From a checkpoint of a small transformer trained on Wikipedia: 15.2M parameters, LayerNorm before each block.
Each number is 500 + 50 x the weight over the matrix's rms, rounded and kept within 0 to 999. Layers, rows and columns count from 0. Numbers have three digits each.

# layer 4 attention query, 256x256, rms 0.0599, rows 0-63, columns 192-255
523435516523517456558504467567492495466480487472461462487424534468542553467595348500367538617432488559530444584523467478674473490451436489474456545516447425475533483533523529494447535505585527
534407482457426455548509521503488521522455463546539434533607459639523575449478590475559543390470517411541433463537443531449583602480484469495542545440456565544513540436467493453459533567484453
668342457558568402582432418605412601673490485620564568561640527587438496497538661349598576444662401569650460356633333534525688515462524473521648646400604479637451579451383434329562382629486431
499528543491461483466512561500466505523504474554523478568527506494461396491523567493470433467450414394537529469476519487445503481545436558553455491491556421548484531482454516441513523513497475
512508503464533483583458454496470515522470471539516531463567533478483466530624529504468516498490465565550446500510474490467511449506531466457539520547437493493552488502504534525475465522441538
540467460452421419623517504503487588561495555542522535526547486584529569436558550478504612428442481539505374479529458534553663559372516497428449533508456616515560463451650494499488431573447540
494575466497558473495540479409491467434524517499456491447463530463442609520497413549485511569420557550440490551480533469470468504461516499456507541532424500460578403487591547591509535477438532
544556501469553536491543461525521449475488507491450517496467489546510576509457446573489489493427561521433507495553462482520480494473472454479539560439449486496571461536503499527534552475498481
488517399521615486515530491460403455466459479580500477512475524502538457428488483467482557457446520544456559501565489556470502437485457431448531530489467508477539509539521489540541489537552573
478482569479459491450487503487415556527547513507534465450463500486525434507560543510509533470610461514536518487467506511480503501527514573439448470483547492513412501547490489470482500496579519
514513546505567586468473495538540476484602577569517435492489531488498506456458474445526463457445502527473437504525505543526499495518465459486536515492423527448559540522477464451450480484567464
446480494423477602594453532517608609432425501446457531571504422513561517504513522423476515484611455425512588457433524510430527522456413562575487461504526580469455553485491549502522518501450500
480485506490510477447507566527540548458558520547504425547487540491546448421538578440514479400542563531523544463490506465465484477523435570532521504509525492466448540508415420479542538501570525
509476503511552505499557472473421473518454454479497511529516562562478449505499532490527480452455544582535542542556535465490535443467528491475517489484555498508458432490471432528454458452541615
440535542431429514548430497477550588469521465569575453479510436442514460459510520477535484478594444392559490479415510552418512503535493586550410414498545492484486518486467531487466451540517500
554564488485493480502504473464473426474470496478507523468492503491456572480441443530483535493350532501448458503533502543493453491563511482550511524465449512509570375500558537524494503484482504
505510425506570484516552467494427449464445488472446523500510559521452564502442477528581488487399557553473502512542494480580512489477500482449593544511485481545494393448506459559558530467432609
487550479461546531428464537496482469463526509542545462530519575474472434449415562455512467450396438438540532468526553502454449445575440522557519441470546512485532492482499528493519539476612489
482546508480405504474537501498543519482546466590542468486551461525440556509490535477403452518464488494510455512516496536457496433501493566482493478491524425523458449472473499472456493502462524
442429516497459466463510553527435506503529458637549522519566583478436413469527589480450463488512421447558498516472553506492520464532527542503506472495553402513447557466439486429487552547496424
489527546487489520433513466515467470531570507558550435511501498453509430426506505441495474497512424521540451489502467491465439490548516505485507465471504506505534590548457526422460501472597422
524554558445420485561563589382537499469457481502558464572498428478462507521585561486520407466531519473499530462489579478397533480495512590497424447503601506552529416427442491458548468448461546
552591528511445520552586507430498506447446410568477499518439481556461588502512467559491478511421565499439562491523482503483492456446528522493473539445477442493548416470531517462530530498394520
482511476610541415451531534479397459547508481493507562518489562520448426458549499495464527522451493548473513559547494457566506435468540477448554559498497464505450477553507460540490436484500554
500527614478524535490471500425525561527553545588571445537476473565559494504515504420484590539495523506465508506497468509484463491489502496491398471473491518517519524604496492488402410436621495
533525486447479496486536463493481466469487483459509498457517510499495511440408484550490469504397505531509481505579517538555413462522476420497569553444425451504599444514498510498494526479537527
550495474481509532487545510498470476513480494452447515481487473471478499529539465534512531517500547597419437509540461441555455497512524441467486548470413521510564480544516455524537488498524522
499429454539556503503468396559568501508549588503466523414533538528508564518498493475495517528475526554533478564497469539593517571414498432462565526509445460462420531490459455499440490529454519
489519460496594527532527462453498523449465502445431472479477486549577560525470450521522539473531629593445495461539412463556507540434443450465557545518418487465480460536529460557549511523460573
509500448419460512531513443519533510468486477544514532480583467495489593490474471506471446479466540537469492498519499548528529503495483448456596530442450459477481473436492537489510535548375521
541517539484481556472534531520455429543551461483518513442470579507468437486510528486506392440414448467559461559494514484493474427594545490541550492448557441535558541513396466470449471453543486
495518454423562599499413512529523568460566492537454459519500503462644519439430566459483487473506465473544515410489476511471484460535403466576571478493441523471635606569541509472520556529584445
497596617531547643571458614470529397361388407431319381548524431474501529490441491585469441530554438437543552504511502476360410377522482512520442418497517445497571584610440490509475453450507576
573455458550476390556466523490564652683441556573583543527571507628540420550567561430478551411495453529479501422538393511605686626420440552448532552437547487585459492400472599380426440560539466
492542487431556527520559502483459428379509467455463507468434520360492585477435447478486485540429553531452463605446532507484426441519485388511523456492494469419543484550539456560547574498495559
363540523472532568562479537495491426408440521501526468453491540371506435515446453581425429525422545514441492646352647455645387464495444391484523333613498446386482468593428429568441457424539526
470490550559409452436445632458552570403497518561549341534565493565562507597394408530504384510511506507549591484498506526444533565429503536539489470529506519468468451519507455552465513416434478
568485394561462421574607516468477513591457532546531504500547452530518513512559500449487499422455545524487456466513456506528617461453519548472461525479431629517576351415588531412495400499489471
338610558438564675463572574509475272250513407405459504519392515311466506473375392541474412592460586526433508669350688423486184334545510382539509339623551499409535492664548317688538569398508539
478495511467503492562554564516482522470426454506466538531555471504425525460468531465529491471482456489499502505485560477534506510515485497504519466559436557524521477511497495470541429532470536
517531476526552471490522504512394468528463487504530481490516589516464506551476469435486481518565466485523474520509475454549522507446542465470496504461544477523505494517518462576473532476502456
526434559455501555582499452507503494529511481471568519500516581436464482438534538476486488484534445514459465574542484536621469498465508468378529527521474536515560481500450539542470474473467549
546429535547514442515494474515457480521499492472550524548451581512446520561542471467477476523582459543416474551513464540599513449450558488427457484527522465540509485485402472511448473429542435
481524435508536436489513481500522521492510450502490492456463576559503544477531511461484512554490513491518509474495503510403519524469531444598464526451542502512515523470532529517491517562552509
502531502458460518580510536483501506482483466553586447506591550510479422506543519493506482448499510605424448549534550519589501534454518449456498451473544459465476526463511577526444514464521509
489443548438486439505564480574476515518466489453453532439564550548480577576537566520498518505613491428519499468480475543421510460561607537444455511548521518498441473493522468554519576517387419
449460448579450481433462475488484473518576517501539430497499550459536479522532494495528486568500490486498541499518539490510510479412604462495424536519535516532501542537480454426466548464458498
497450541461492563597495602476523563494519461520486504531535467529575580455539613495396497445528459490439495512485489503431525525536522505414521499583523563478511584501460432494477416509461400
455471522475439472495509450481496583501489486516517556492526567631545484548548539508475524459498605550495515486490552558413543477416562445521443477533485521424447454467531492527475533504531558
453473467513394482498525469504492568538510494412457546486548518621521514584512519524535520448497579484462530506459537575409563461479535477539497459550536550457496525499570473466503537504468486
449492576456479464520452516461499517445426494555461613507512477549542536530462531506472537516551532494581551473483508531413487478460468506546531476507433506473479428477546511581499531514564542
478520475514417468449511496492440462480461474498430501520486554631521523515472457527583508491454543539480603490505582492488433546470467547586544509532469618482523467481479545522532550493510556
469517454401478547499484524509570448485552458449458468518550499464532511382463532457522467501588477470502515456543493489418432469473467494458514562490493525544501445511490555531510560524562523
498537460473468462514529529503444529523513575440410458495460455473435503452460557503548529457475445485535508473472485480489629477492513551490471486504366514504587513470508509472602495509479484
505516508478449434483529481504444518493491504485442536451531484592585534515540557524530518492580543538492524491457499554476567484512556506514476512552478565488504476456567522540530578484420495
547581477484484537479478574527484426497483503469508437512533437444450462519402524515573531478502452552564477461518506470586532459480483504490537512449439469528542448472489479554535601555513476
541479409558404514493530400509531475503503580476505493551442523514501446585554453507543507470439500525399491490514529541621613583386574450464443483516419504469557466481456504456451518416450469
483514553506498480535499522488528490484511520544487466445440492446417464604473497518543442466525424456479478520499557487515473515586476547553509506534544550506467455513432519416500487444538511
489500471476601441475486508525457577502499488489488506422544502503519512456492509506535520473590519490525537488494473498477490525502469507440537523471576484539523469540549521559538499521517498
477472498514516527537526561514469482483475459469491580533514530511515494455504511520458498495509485484478520493489487416519505535552467486485513492576594505500485557587474487565471471506517510
499558519506493446544452515450429526464433533521517491466542544563526491544435501512481428486537510476520535516488508526496517513461456479535502500522436432480471446519537496599498437501535494
532448454550601500513522426481535475489484528505537532532463556544597535537558503492482448527517471508425480561537467496504466519458570519485478551517515493500466490500467451510427457425451401
518522476522488599550444506492518467482515503539552524542464526430495419401458448512490526475325517542498485494523533493608509537520444436465538470479462486467531495492472560459497463545544567
468493581506434508531564443478543480477539490526451562503345534514590538439485471563523464525376518502442528559518533512490479540524449570565491526560453605463526492496483484472477491469450497
# layer 4 attention key, 256x256, rms 0.0582, rows 0-63, columns 192-255
508515505533414524437579423495519518505465499443590492539503588422495527540451445503590483442545452499495524538425522457391451473481445512514478479491518543530406424451483526611481541460463528
485480462447474505423532497499527429472549344552509520451443456412487455499537510418486601522576522455460503503545565619468397453484447472591420490544468488592529480477390506428502463438511594
691467498555522427503498453484487564531579458532347551481544544532425554436480564401550499484562484563657574435654415599536440433523585526494557790511582459573516475472436414568570455529475505
516552489538522575447585547464474549507516472532521475459521470463483499487491575403535429515459485563407478491452528514430486511536501472503537469397561452612483559479460507398481492584539510
540624562457521474533604513441472518503436569400521515519481572450430537540551555494483447522427543480475406462483551435552518445427536446502476500473525492512423523484438479560519572558365548
502502457498537506440556479518537442475540384579445488467520513479457478462436522411505562435441478549559515509552528583589385433568469400543580518546461462533471464445408413497566535503474584
385549479483562559619503565502490523488381632414526529531503478485554531484550348618416459638407585663337400644406561394532575570393386462391473397561441526363514560585564543584398542520515491
583505555475524479453515533483521471505442561425585512538512543522524583538546435557512510573504554557443458435524526511513515538430499437534446490423484449505492478526505476544485538474446485
457566527570416429496561446482422558502564443526478538525473494537505399447477552508548637487512577503540554523532492500434525501488471513527523464542490535499561551485474575450443541535470524
478526475546414490435450443476489486484486523539382504534492503439444493506521544436497496464520531490537529509529479547435481526505518540481497503553510521479482549475586447540550559498539457
516450549542519475420475523517523449511574592510484462450552501563498546580501455476436460502401599600489517544513510517497522496420572540545544555465567465458459491532463497496532581451401509
467477527449390605588499426440472476434450473593602457495455523477538492474498448483552550471498402448477571500449495535498493480587475498472499387577442505497541399468445517472484516465555487
464479524556398551430473522520505529471531523607524415445469504455476447541567523412498473453441511552517568447462483489493542518471470545513571460484561530492479531455451445443506561475450495
543522463560445443543517451488484546468481438489433489531506503503512505516540546487560429519497542505522479446583497507461516481495494515504508527601500489461525552514553475539493489473541418
527552480486471519512501469483485491497524496574482462490461495439466474454506565470508492446477488480524506476501506480512454492618513498537520491431490567509485519445495510399529550503598507
504540494531619483477533549537473486557523524443552533547441501520566523477513487535560541495444564478451476471524515482503463528523508411544544450374456553482517555519561587471524511515543474
501511516523581489544525532523480470424504471431542528567566509520529446482534500603553500551543521443491473470540517482490460498456492475466463524486482596484471514523528546495473435486484529
502607547538508476398524606487452534535596519508632456482523531500506520476465557436521455478399553558513531459482534491416459534518503485487569473291531542497511540474467579359524503570518483
471488488526557545510569503531436415511519504469446452529529563492497505452543485528439429528502563561447472519542516515507451473547498514564444507430562480544419515501471512427494566502583522
463400446557530434487559525484449509517626450523386485489544485446503480471558616443476472537556537581507524533439538555490468462504513545527503553523604492583525534485444448467507507549500500
539519495532515431418474465560508532564552561499468483502512538512450477544472521475442516452486455537586508506501476488475440509462554554495558576452610542603415544468540468506514567510506539
515462501571409558563459522505479514441435480503556423513500521479509444510536509463554458495480510527460514450498503477543487457528473600570506486530530512529469490483510540437469491487542508
551524514531519549530599482463442461508425484436484476545447503503481553527555434538559480569524600536427465486508515483538510501514470451580461463465488478544506508524484563454467532494533502
484448433581457450483536510539515569515588510438395544483543463534538513491518549418520521513536551493525486481534532514478594511465420491456473562560517492540572596508524443548481440567514482
560575457567469523529518480505437472517554563522422483514417499518487587529540511444489519483471609588489508493589490516513549517505532511567446522514484467448515581556511512474484488530582442
575523517567584413470516549492526529489426546437519567517501549522500522538543538516532536539512576450536473478516517494504456484427502467582562464432491526490439554533499561558476557472514494
553463534506428442493459511488553468474456582453509568572436522565514596553496483523521584504472576425457505480574479508535589496445458398467469518524440424511445503512538527620534485476503469
493435496544590492486529536517527481474601525491496507513546537508511513532484495485479483479475517526512462605498532562506495482470529471481453525608471409428517508540490475501425507490369498
480504556468440504581457459525503483406406462499465529552480541511531536564504441584517546474500514426567464535533513533554477469458542449515467484589458472448514461552492459558500541416432473
505471534511594452555565496504538447428466463514558511571548544489481475505553512540454501543512522496510444492500526512556441472491503447525454498481503492541502478523418509524470583456460533
594475515492582441427498580491562612497522581469494515474481505510492515568476604469546467528557461464497480424507532485477529513515499535521508567473578476568399610478443460526471460520496502
457498553526402537461528516400474526529530510543513495458470524528527511501462508486460565436452509470529554485396526544423528489515545514446509429480493457569499468473428575481462623497475525
574508480515503438372432560525516574562535598529505500496554610565517452575520548492442561496543488541490450418509541504574464596399508524520506543402475464538444458503503479534481581586436518
686351572505365378516472483579450594601505446603485543486492501619531543533441594367429615471578460564720550408721344556472546486489552515565551740391513382668380457455436465404536520545562396
365632406507649578498534532441570359400459527451491469504479488377482453442546392556567424547349535474315392687270685423614448503484441419426485216700420644312628543571584565609462468490446607
600467589485530431445463450577535592607530532549535538501542523579480513448491565415508576490539457528543476467543428519593560542509491489492539610461548514557419470448478522473517491554477468
352577495460566630527537551482634414353488454490433485452503411403565534446507501573488493461459496517466455625337629496432418425538421515414492344588446567398614545522455510542494459468438593
539440528462420463540513480495481498496495455476504529465459478528486481566492471486448598527495504547500556494591444531561523504527442479533550575464545454535432485472500421419519527489546560
369534499527556566483506521523521425456467509483453511563507458452542418458519525522543477514481487447435455586328623483527517489518449491473494215606509602478550558530537525532486497470467507
717483534426459348576519460556548681622502462624486516445498504608483509551521581487440556505488495460656586362797308613529555496572492561599549871273572378578454408422479494455577453607506576
486505614529540467513530536540510496476489536418497534539467495523484535506487455490494520550497561554513470518485507504480524450496452525489485488474579519521487486523537505502538512514520490
533502512514534463434514494525445520495530526514494520502486524482449461463543478434518490459537405558467509494512489427563549432471529434468489616486462433583555511525450463493513520501551477
480505537501501498471521459529477455529548505425536463513498508485450518532509480445481541491548448591505493481482486407478579502460487519431418545519526476605471469486487516503504521471591408
459450455492506487538529603454496413449476475492455510496530493516530502499509469559432499535441609464461482536481544517465486446554470478529496385514487548442490482469530525498504530461502535
519519520508560480400544551446514551521509477497619512496549478507504426502509508412433583466540507609527517563482485433543532532483510511497498536452458483523465511539493473478480496571540426
469469440472516478589545465585452470522496482461362538546458514470432601518548453588416504514503512521409526480486484442441515429549461607510436422579590528567470467510514549455464485513517538
474478500524451508509486415601484493510485515509557452545502551502489606482443470583507454517520546557463492458526459418525497505512435494507518475448604444474492472523519479426502523459451482
486512461527594417473534518600557516535521484562523500461590447473509422431613615496498541436497528534491487447489467520422513503559499472454496510464462474478531501471510534484546479468590475
463466466523476518543527467456542494484499460548478425545550456543550558468507510502507473458448595581508547568456490467412459412523518491535519480571535560472486507496438540482461497445595454
398515506480438577580545431507492522389479416468516492503507497505526590526461494554501439449439591527495543533452519543398484466539496565530490439550616513503437450475462440426481451458546439
532484452504600449576507519444514512506457424544429492523525444497471463452515548485484543539463478474583581515544437535467443451557506471566522453546520536462429535473511583578467512514565534
488516502473422485566498508460466453512410454529431426519446499501528566536452465545554465542508565491495594469493517503457492525464513518596449478562538539497432461517457475520565508481572535
446511456443404508525507511453418408490510535515386534511522495491477584403415490467563497459572557462518545464487531552502440404518529503462494528487395563471542496488493508486567538530570497
545517524472527506537432472493503463453477530449486509482471525514457528552616515482432519533490516474509490507529509568542505560546551492484516398538556517476533506514506500603484491455434535
475500475512483490588534452497487476445439453464509509545436496510447532525549460538518474553508567522407550584463525431480483459529477508562482434637581492480483521521524421470527483466524506
526585550434509523511477514504504497503503546443470523535495504499453426498546487479523515576498582547484537476527557423518437431552450463553533502453487487472468520555540543496504489543369558
432473604470450501473533469485546544506552546438558479505514483504537535631476456514462466443457589589463493547421548500523464601420562436533495479517561487446421442477439503468452537425551399
548525480497506530453460544513501476539527501493503529531441600471551518579518533528521536495567396456507484380538467542543525581433500605564554558483498578497517517493495509508451508464476500
490439457559554466567445512517412539453507499497495550513405544506514615423479475499481503521535434511529518555519490552494508506489508531442430478541558466529555509508504466525552523533507515
503521548545486482483487456520515533535508518540504522509479498507515501450509537456504526496506454441562543482517477532439599411496435517475475527473562467527541528466497510442523529518547451
490446540500605460561521481479538574556491507497514513516522484497460529491531551474525561566522504581553501532525436557456546470536497544534475551492560522520482508491506573529520523486534442
381458486533466467466543470480538481564519511473551494510530449518553471506459482532521492460505555556488525511425509485452559537452519532420517489442451501524493430495514534466532566459588461
537553580502494481418462533466537541499521497559569472455529501531503435491446553420515517478431488446517473519530529549468482517449540438506554579468457469468462510456493522574517509568470478
485491447527494502488539471484508495517511487531475449454500553522559477488427457514543447469473491442469519487456502491529571542446478504550539514498454573469503476509468509523583526451570547
# layer 4 attention value, 256x256, rms 0.0434, rows 0-42, columns 192-255
537455427489436490517603418551568561446518519472503533481471566464464522506577486506484464560506458458440489517535464588553467544491445407492374553491430479493544531476542542568502567487575610
582544441516548505510555488479448513477552509509552494422465492519460523475445443508483523502512529571485542527475516587521582496462539556532494498508468483480622477469456549457582490511439552
520455478463569464482500440471572412490556572362455523477465527523532515559592503533580574564572513509513559506516488501518581535520544582447440484504463504493547501536468550552398511495526525
529500474465409499522575490449624512492588517526506396411454501440460504538514525486597395473477495525512505517519502494498473511547521546521469504450520510538474444454469480475479459466510514
524577446515511523452560539488501475492488479534521440431448542458468511510431498481462464497541471582490474523492501530554476493484528519559500491526547507568510434456414491464581471496439573
485474540518514438442456515481426471475496467578575407396575579503448483521482497487463497496513442409493505494486539494568467407481545444494559468496508472498414479448428456470497503466501625
509477596444380473492511474530525461518420541503537575560577458487495518509431465476385523504486477505482428558511509555545524577555330448443531508522483481523443579411491471503490514557614549
523474412556545528552563408549524499525601580395388488430459591503490530599573502480543471457503426508495633487489543391530571517471554501576476489508465487503463412561538471503559528482536496
524483535453538485422618465435355433505565430559520405401494507445460541507462529431607419404483503463561510516512549445494496413542592536492570489551564534546523432432450495365539470506426555
515543514449489526477456538476409554476469478509446494593523353510512520476547555465550407456449514525521490450504516417435429493533535453453485499520540506461553606591450544485424413438548452
529466554351512537521532455524462529465498491508571536445467557528450472515479486496510475436495374511493499512459509489535511599510532468482474524494427512474627569431476460379567498535545485
470479480501442521445517466499501527528544596438501565564466542605420490636368516527538529457513475477535527477473514481448484513389526466512496491433459522527483438501536516507617606524423399
471563508459551487460434462406503510487582544483485467511564492531482480579504529491531561542538538518524532462496492494401422549491560487439489527492417477444541449514555595474440469424481422
495512512523526486499451538515398499525469479517461496485558469527469559516412533500506546547475530606537478512513469497448539473443460514483625481488495488503473552596574461567519494457364402
543482481554457491576454508408568544518532561466436569584527446522484524465591482585497570599443519510516434468514464477388491519554453513459433492486488530507452637635585529518407448488630499
533638509409483503577526498464465522526394575480488530468451536496469493479599568477481459512538489523469512482445480536474674531463534611477429491540486524562546361431482456529565477473467578
505480508507611474423492464429526517513552527548554452427554540476438501582497521427590483500467452483499522519485522464527388421510577449475516497530490489516504562464395408513465517581402549
511496363487529485505573485532525526530552434489552451502519468449552595418470511474529556520515442574548543451521496510426509550500515495616504515507541502524561514650535552459421381496466561
492560468376493480486496524587567466526468538517502497599491479472499455444451528535473545430528534511470581477503490372467402607469428573492549492461483461537508482511438520504593527481548354
475499552456548531439474501451463516511524424518504520468530511494523541525525480449556534491520465488507513497528475526531425493448555505495513534493506492474500591585506528452421486485432474
488511446504469476503461533461625472476563505508432526467530585391564478421543518491468533562465571578587454468481447549500449549519417514568453522528473494539502539536548437419481342598558615
492558428412556530526520541519376484477565472508461484464451509494490462421571509521546567571505500501496530525520506491503521473506560603557629500503531496537594482511486587458489470488456505
490403439503465477520507559539525498520626469502515451494577458460536554398552530459484453438472478529499561537512459485509454506483419624390457518485515540488506532518455478440478485533623474
510485639267395540528525485492637419434442636443483526494463517483495526561544546541761562448515455615545451557464497449529391568452551497467501514463500512517537556507514428505543409527549418
495573561500418482508413572449482488496329518496523522578513530587439509491475460578467480542490586598513494478527500582468477487561477539466568491530561502466437481453536444508572498567470420
489379584421459526469576466518490483488519557477551596502510454513521485546576477433526529453505430433526496538501507539569516492578534450377482502445483492431439504484458459495515564527437506
489449545650560491468463531389460507506432451521477471521520578549552514436456538509516438550470523459511558473504510499388432469452545472462517491438563510412465545566504496534406503395423474
510449541425507451620538514520478560507606611505467526489524566516498474556545519439554459563497489511479490540465515431517548486560432587492521530485504480462504459445490520631541510496594378
517563436543590551502507476412468500513518530539483409483544473513487522410614528519528478574493489453427520532500499530461586514491484559431470495518476453495518438495466556472404544435552553
492535502481504503557460512558575483518476589460471528652542541558534461513519479545423533552563547574484416499521518540489586546418393495541480457504392511491415507525613502551526534498525482
530409506421477499494470547486571413483486519518537489557557343484531521420515504472508513517487510506517421503524501472512519510635440461345523490453517483480502578464623562499485410454605445
519575556486480467540545466416272543496433472542488451430363479533446501429510515479473469415431465430577594472442529527455498406515618418521511469514627516503607450502418502345661471497469575
544408378531467464466470447594516510541499538498464479501464508563519499504453447595505539396494377446474469540502458540511431537472429541462520485468535508504440363432442586535490508422424501
489468477496535504515453577474476450438467489550423430539455536501492583468520525489565403523522529560564542451466485425444607557472603509490376517430481501499565501613447464509461556413615388
545508520391538555512526439515524571512426479509413502489430503466527453555462464547435535485539482439430439493475505457590511524505595540499452506482467464484536489425529510490469607502566453
544431446658507512538545474558493542491492513486464576579508533499549445506433485554428547635408504442471486535490485431504532510550468501484395487478483465571458624477609533580516515494462404
493566447572430464522538567543512418456484595556526507519453519531532494552487472490479560540556524519473483550510488500456504514487563514573501501494527475470461481570638454451553524498341396
537509609397453526569505412495527528478439489550450554476446563542525524581543452535500499427550442514515529468495504471513486504432518506431513527532400482418450462498505475507478544539560540
463509516659517390488498554522378437527408498535484478502516473532475597536481473564498435499528482507523554520488488463494594471455548538547428477467569448514473521558512481458595496507404487
509599475488518465483461564516441481465447510530553435458541517457454492459497507484648527540524499641539513513485534538495391522426576497535544472500370495567465455509474505494455564554391393
524436476560470495584547486553545531511461536516513571444488538512568489531448515494511483497498381442463490516470494460561482522481608488491488489508500469550500498419352474548495557474579486
484565529441394577495542422480455479476502539451388536548477543532511456521356444560491544495522555447478442509490494559531534542469482473509514511485394536507550553493618476515447463516609455
489510523587439450526404589475398503475442455467438526507498495512403507487498496519376513546546565557485521493492488492485516484462394519584559487475545506478596543554534486546559557500464505
# layer 4 attention output (transposed), 256x256, rms 0.0446, rows 0-42, columns 192-255
447484510485505486437348577467479534612489459487469542489498455489502475493467498510448480510500515481537485527451583441420503503446483543568578469526602592486379505592504521503484449563440467
512436446513458487424456524513473524544462550456499513452563532564543489510599513485533513550440493503471473563468529442618512439558490463397530567570476455507484521551496528532519542553498528
475516460523503511461483558597479585558485487528532474479536461485496508496483527561440457455507508564510422500435491496486442559543499494525528404585519498553441488505512466510522556555516515
393521455521544479519498487449432488478494486445501525497491455583528546505469501529465556504493452500464509566609570505509484463474461418486502441535512472458462478552515551519476589564486523
506400500516448497516511518416424537547505558427526537451494502603510581422546520581542555593416527559485451529442514453586505412473582417375501498590497377486488526461555523583484554499498522
476478422542398500465521574513449629566478543422597599492539473593449551497519513482522477537405490586527481446551550531400463421459512499467428460536601453559565513581575563555510479481475521
410472429508495463518456513591458492538562534449549502548500478588607417495507543491574404512444537451569537463573504497359486383448533456601511399465601602504544531507578504487446529421461450
504521535429481446449419602443492449441376407504420493542493466463518551445495490592535609500543493554532474556430511497540553508531462606451552556559594479480384522531489486581526523545450513
487505421540494502524598587419542557473477553413586530466503521559439570505501485570455543530441497624432515495632508556508509455511502431410441595463425427459543449534535543550534514501490563
453573552493615524533491424513673464467554509522445530516477604462514525538433480506478587482659504407458526487592482546512543556487491583523496518427356475584496443411508510375557549567505513
503520373569562481487477572524427439586530504469492547516538518567588530487492559480499516544439516469497508539607500441573456373488522477497518474471466509503530477536519558543522508528428548
529452545574475472440431535443464437497413418544395475504573476489567544418521549488532503557473506479495448477396510531555501495552506540479557500679472487489464522458507552522468483509493529
469494494553548467464451522553543515514462515533494543448501470462482511569467531504446486452474426528513557481559646579476491591476459533529496446516520470603499497514450513507505523658566512
546525574473472494455521519384551545419471540544541439457439518437453526515523457570571512504488549436492445519419477531520503516564530562450427548538482356511507507478495533457514477507623557
500577569410552559498474385627555431495489484607489461483444538470523398551447445408427483438638496405520545525551520514498558637464411571616523443388482550491548465472399477457530515552509463
473422450580504489483484539520540542472535516471402454530501522521507461566480461569453615498459553550500531584415502468593461472537500422440519548563456429458483576520415555537470590553545363
408468413531446467502478630485432613561447551491594517467509530600493536529486476519442412536430471608542461530488611535459465499467458453512487475547546538531476410605624616574512438485537590
492584576490596509505483391479527504508585536528417571390443505547445511524541480507453459490503494502404504549605504508599504521462478531405433494485449432535519490423451397517560505533563505
550527509539518560508550497482443441447518482508413466521545530462522579502551503494512550482436489410520468449359510531585542473614589480421531481491429389429439487434504489486503580513393540
535526424531488494479526529508514569504504631525556557459511518533480482504524460598493420548418494537484486450472534497522516506441470489483486474515497391631527505415537526525541498517604523
513475514439507535513499443493390432549557483519537545449453409592486471514587475463458350523530465496407462527500513495458476480465497411531527343454592535453459537574469491577519567424479507
508444524524465498470550496462512602443514542396552567450535496534460538554513531563479523509481548600478519481537502488565501456516564483358409531523458375539480533484551486463529564545466574
541648503456557532477578413503474471474481561496476531465448552465488502513455470498521611502555521478549495465571478454506552498500566440500489544379433460455551451451517527475554585480498508
453472420585611481550516611546455424499480450488509490518584497622535532540498535512353483526466570467415488497404588494441478535482418436550620435490465470491364396535529518557445612479497498
546410512544485516510576453477540551445489504518458486506537493386493420512499448489473500537439517463481551511385433518576512541438499457504455523520523486513459538531467594528464477464533491
494550412559574475515535515502487485509473537457469400600512567538582480500438558542530490511584496526546477511474451426532601444454497517551531563491450616447535456493549464559442522441537479
484575622481512527537484432570635570461510546637488541503498483404404508521543473441458523484564536545484555451442444501488494537489527553594467475531469492594550461439450472486512435513609521
421493482480473497468505543462473473425373385452486520563503502531496525510437508610482560470546537484532483504488460525445518452459519492491537471491550495516368504532552495447476601470475459
522510465485514501470590469575543505437562546510502506580500552466442523529437492469416571448594450549565537457547478452539565427496534511517478563395484541533578523538426415588510506550471428
607454598502426410496438508562481540466442431498536429481532445457533440491540492406548396514453477433540508468345494512414466481521444473581580444489660508529467585573470484545411463487497481
453565493516571519547600415508536504500579486472511428615513562573441443545413530479410507410600477409496506455623485583389468542440525492620452483421449599491516398517450409492466538428465453
485466480525549556514591530522607505510578567453552578514557552462430524503505469505496504565543564636377477528611438497640542414478540519484488586519384477507548477377528507531440483473519519
496623489457550449528533516391523478467397520487594505521516448606510528473484479536473457540450491532514580476416479371562551436478581547431453498566532405524472478444584496575373480554561544
527494500535436584455554379581584505484496556469446513553500494371488393496461448482472571535674486454479472450391421516530420501515468541516519569497410508522578562418485518463519509559585501
473509567461433484583517541425500436475519459557480524522545465517558571524537609522517476515407537461516470571549449530369513464451579428431484492500481438508417471558468500519482448504413517
474593543468465434455472515463567489504429384532455461526576501601519528515459465542546409428533532546544516467489477543484556437501506519385481415545497543440549483487433443527499482442468579
528579477573535545423484452478545535551481435495479523505541525492502453566512408517537528547515538521525554548419432509613554456518530491362412454429523417421477474439460495542434520477603475
398503532455470516516470528450450498466571483481513407447524461481481565572595494436515572514508436506546521538596529527420469569459503410463472500459554391469465520509417521504519502557393502
528547487580524531443517432592580560508545530454487525486471490443437455472439416419515552499605537491587580484538547490509438574558404595524535526536515549516495492426464504526450586520580507
550415533546510489490539546515636509496675504521479585533573493472534559475535545467574529526530532449529377525569442478533566535500465465495488503581560483537496504526599489521507489479559474
473503521518542468498484550446513451440590435468349512497561453504506606515478509474461518545464583485490493503505500480436489522549482532484425461609410432515493589466539531562450497532472497
601563512418563379497495448498554552620477473544538524526539505551439504557537562450544559563509542518463477543610454508539506447460589408483497505507534492579540495523484479503501500452450480
459561429531452639449460383512517492519428576459595494526434477562507443535482377500523504504506487484580579457455518531437447453507509516522493525430503526518417366493489510512554531540524481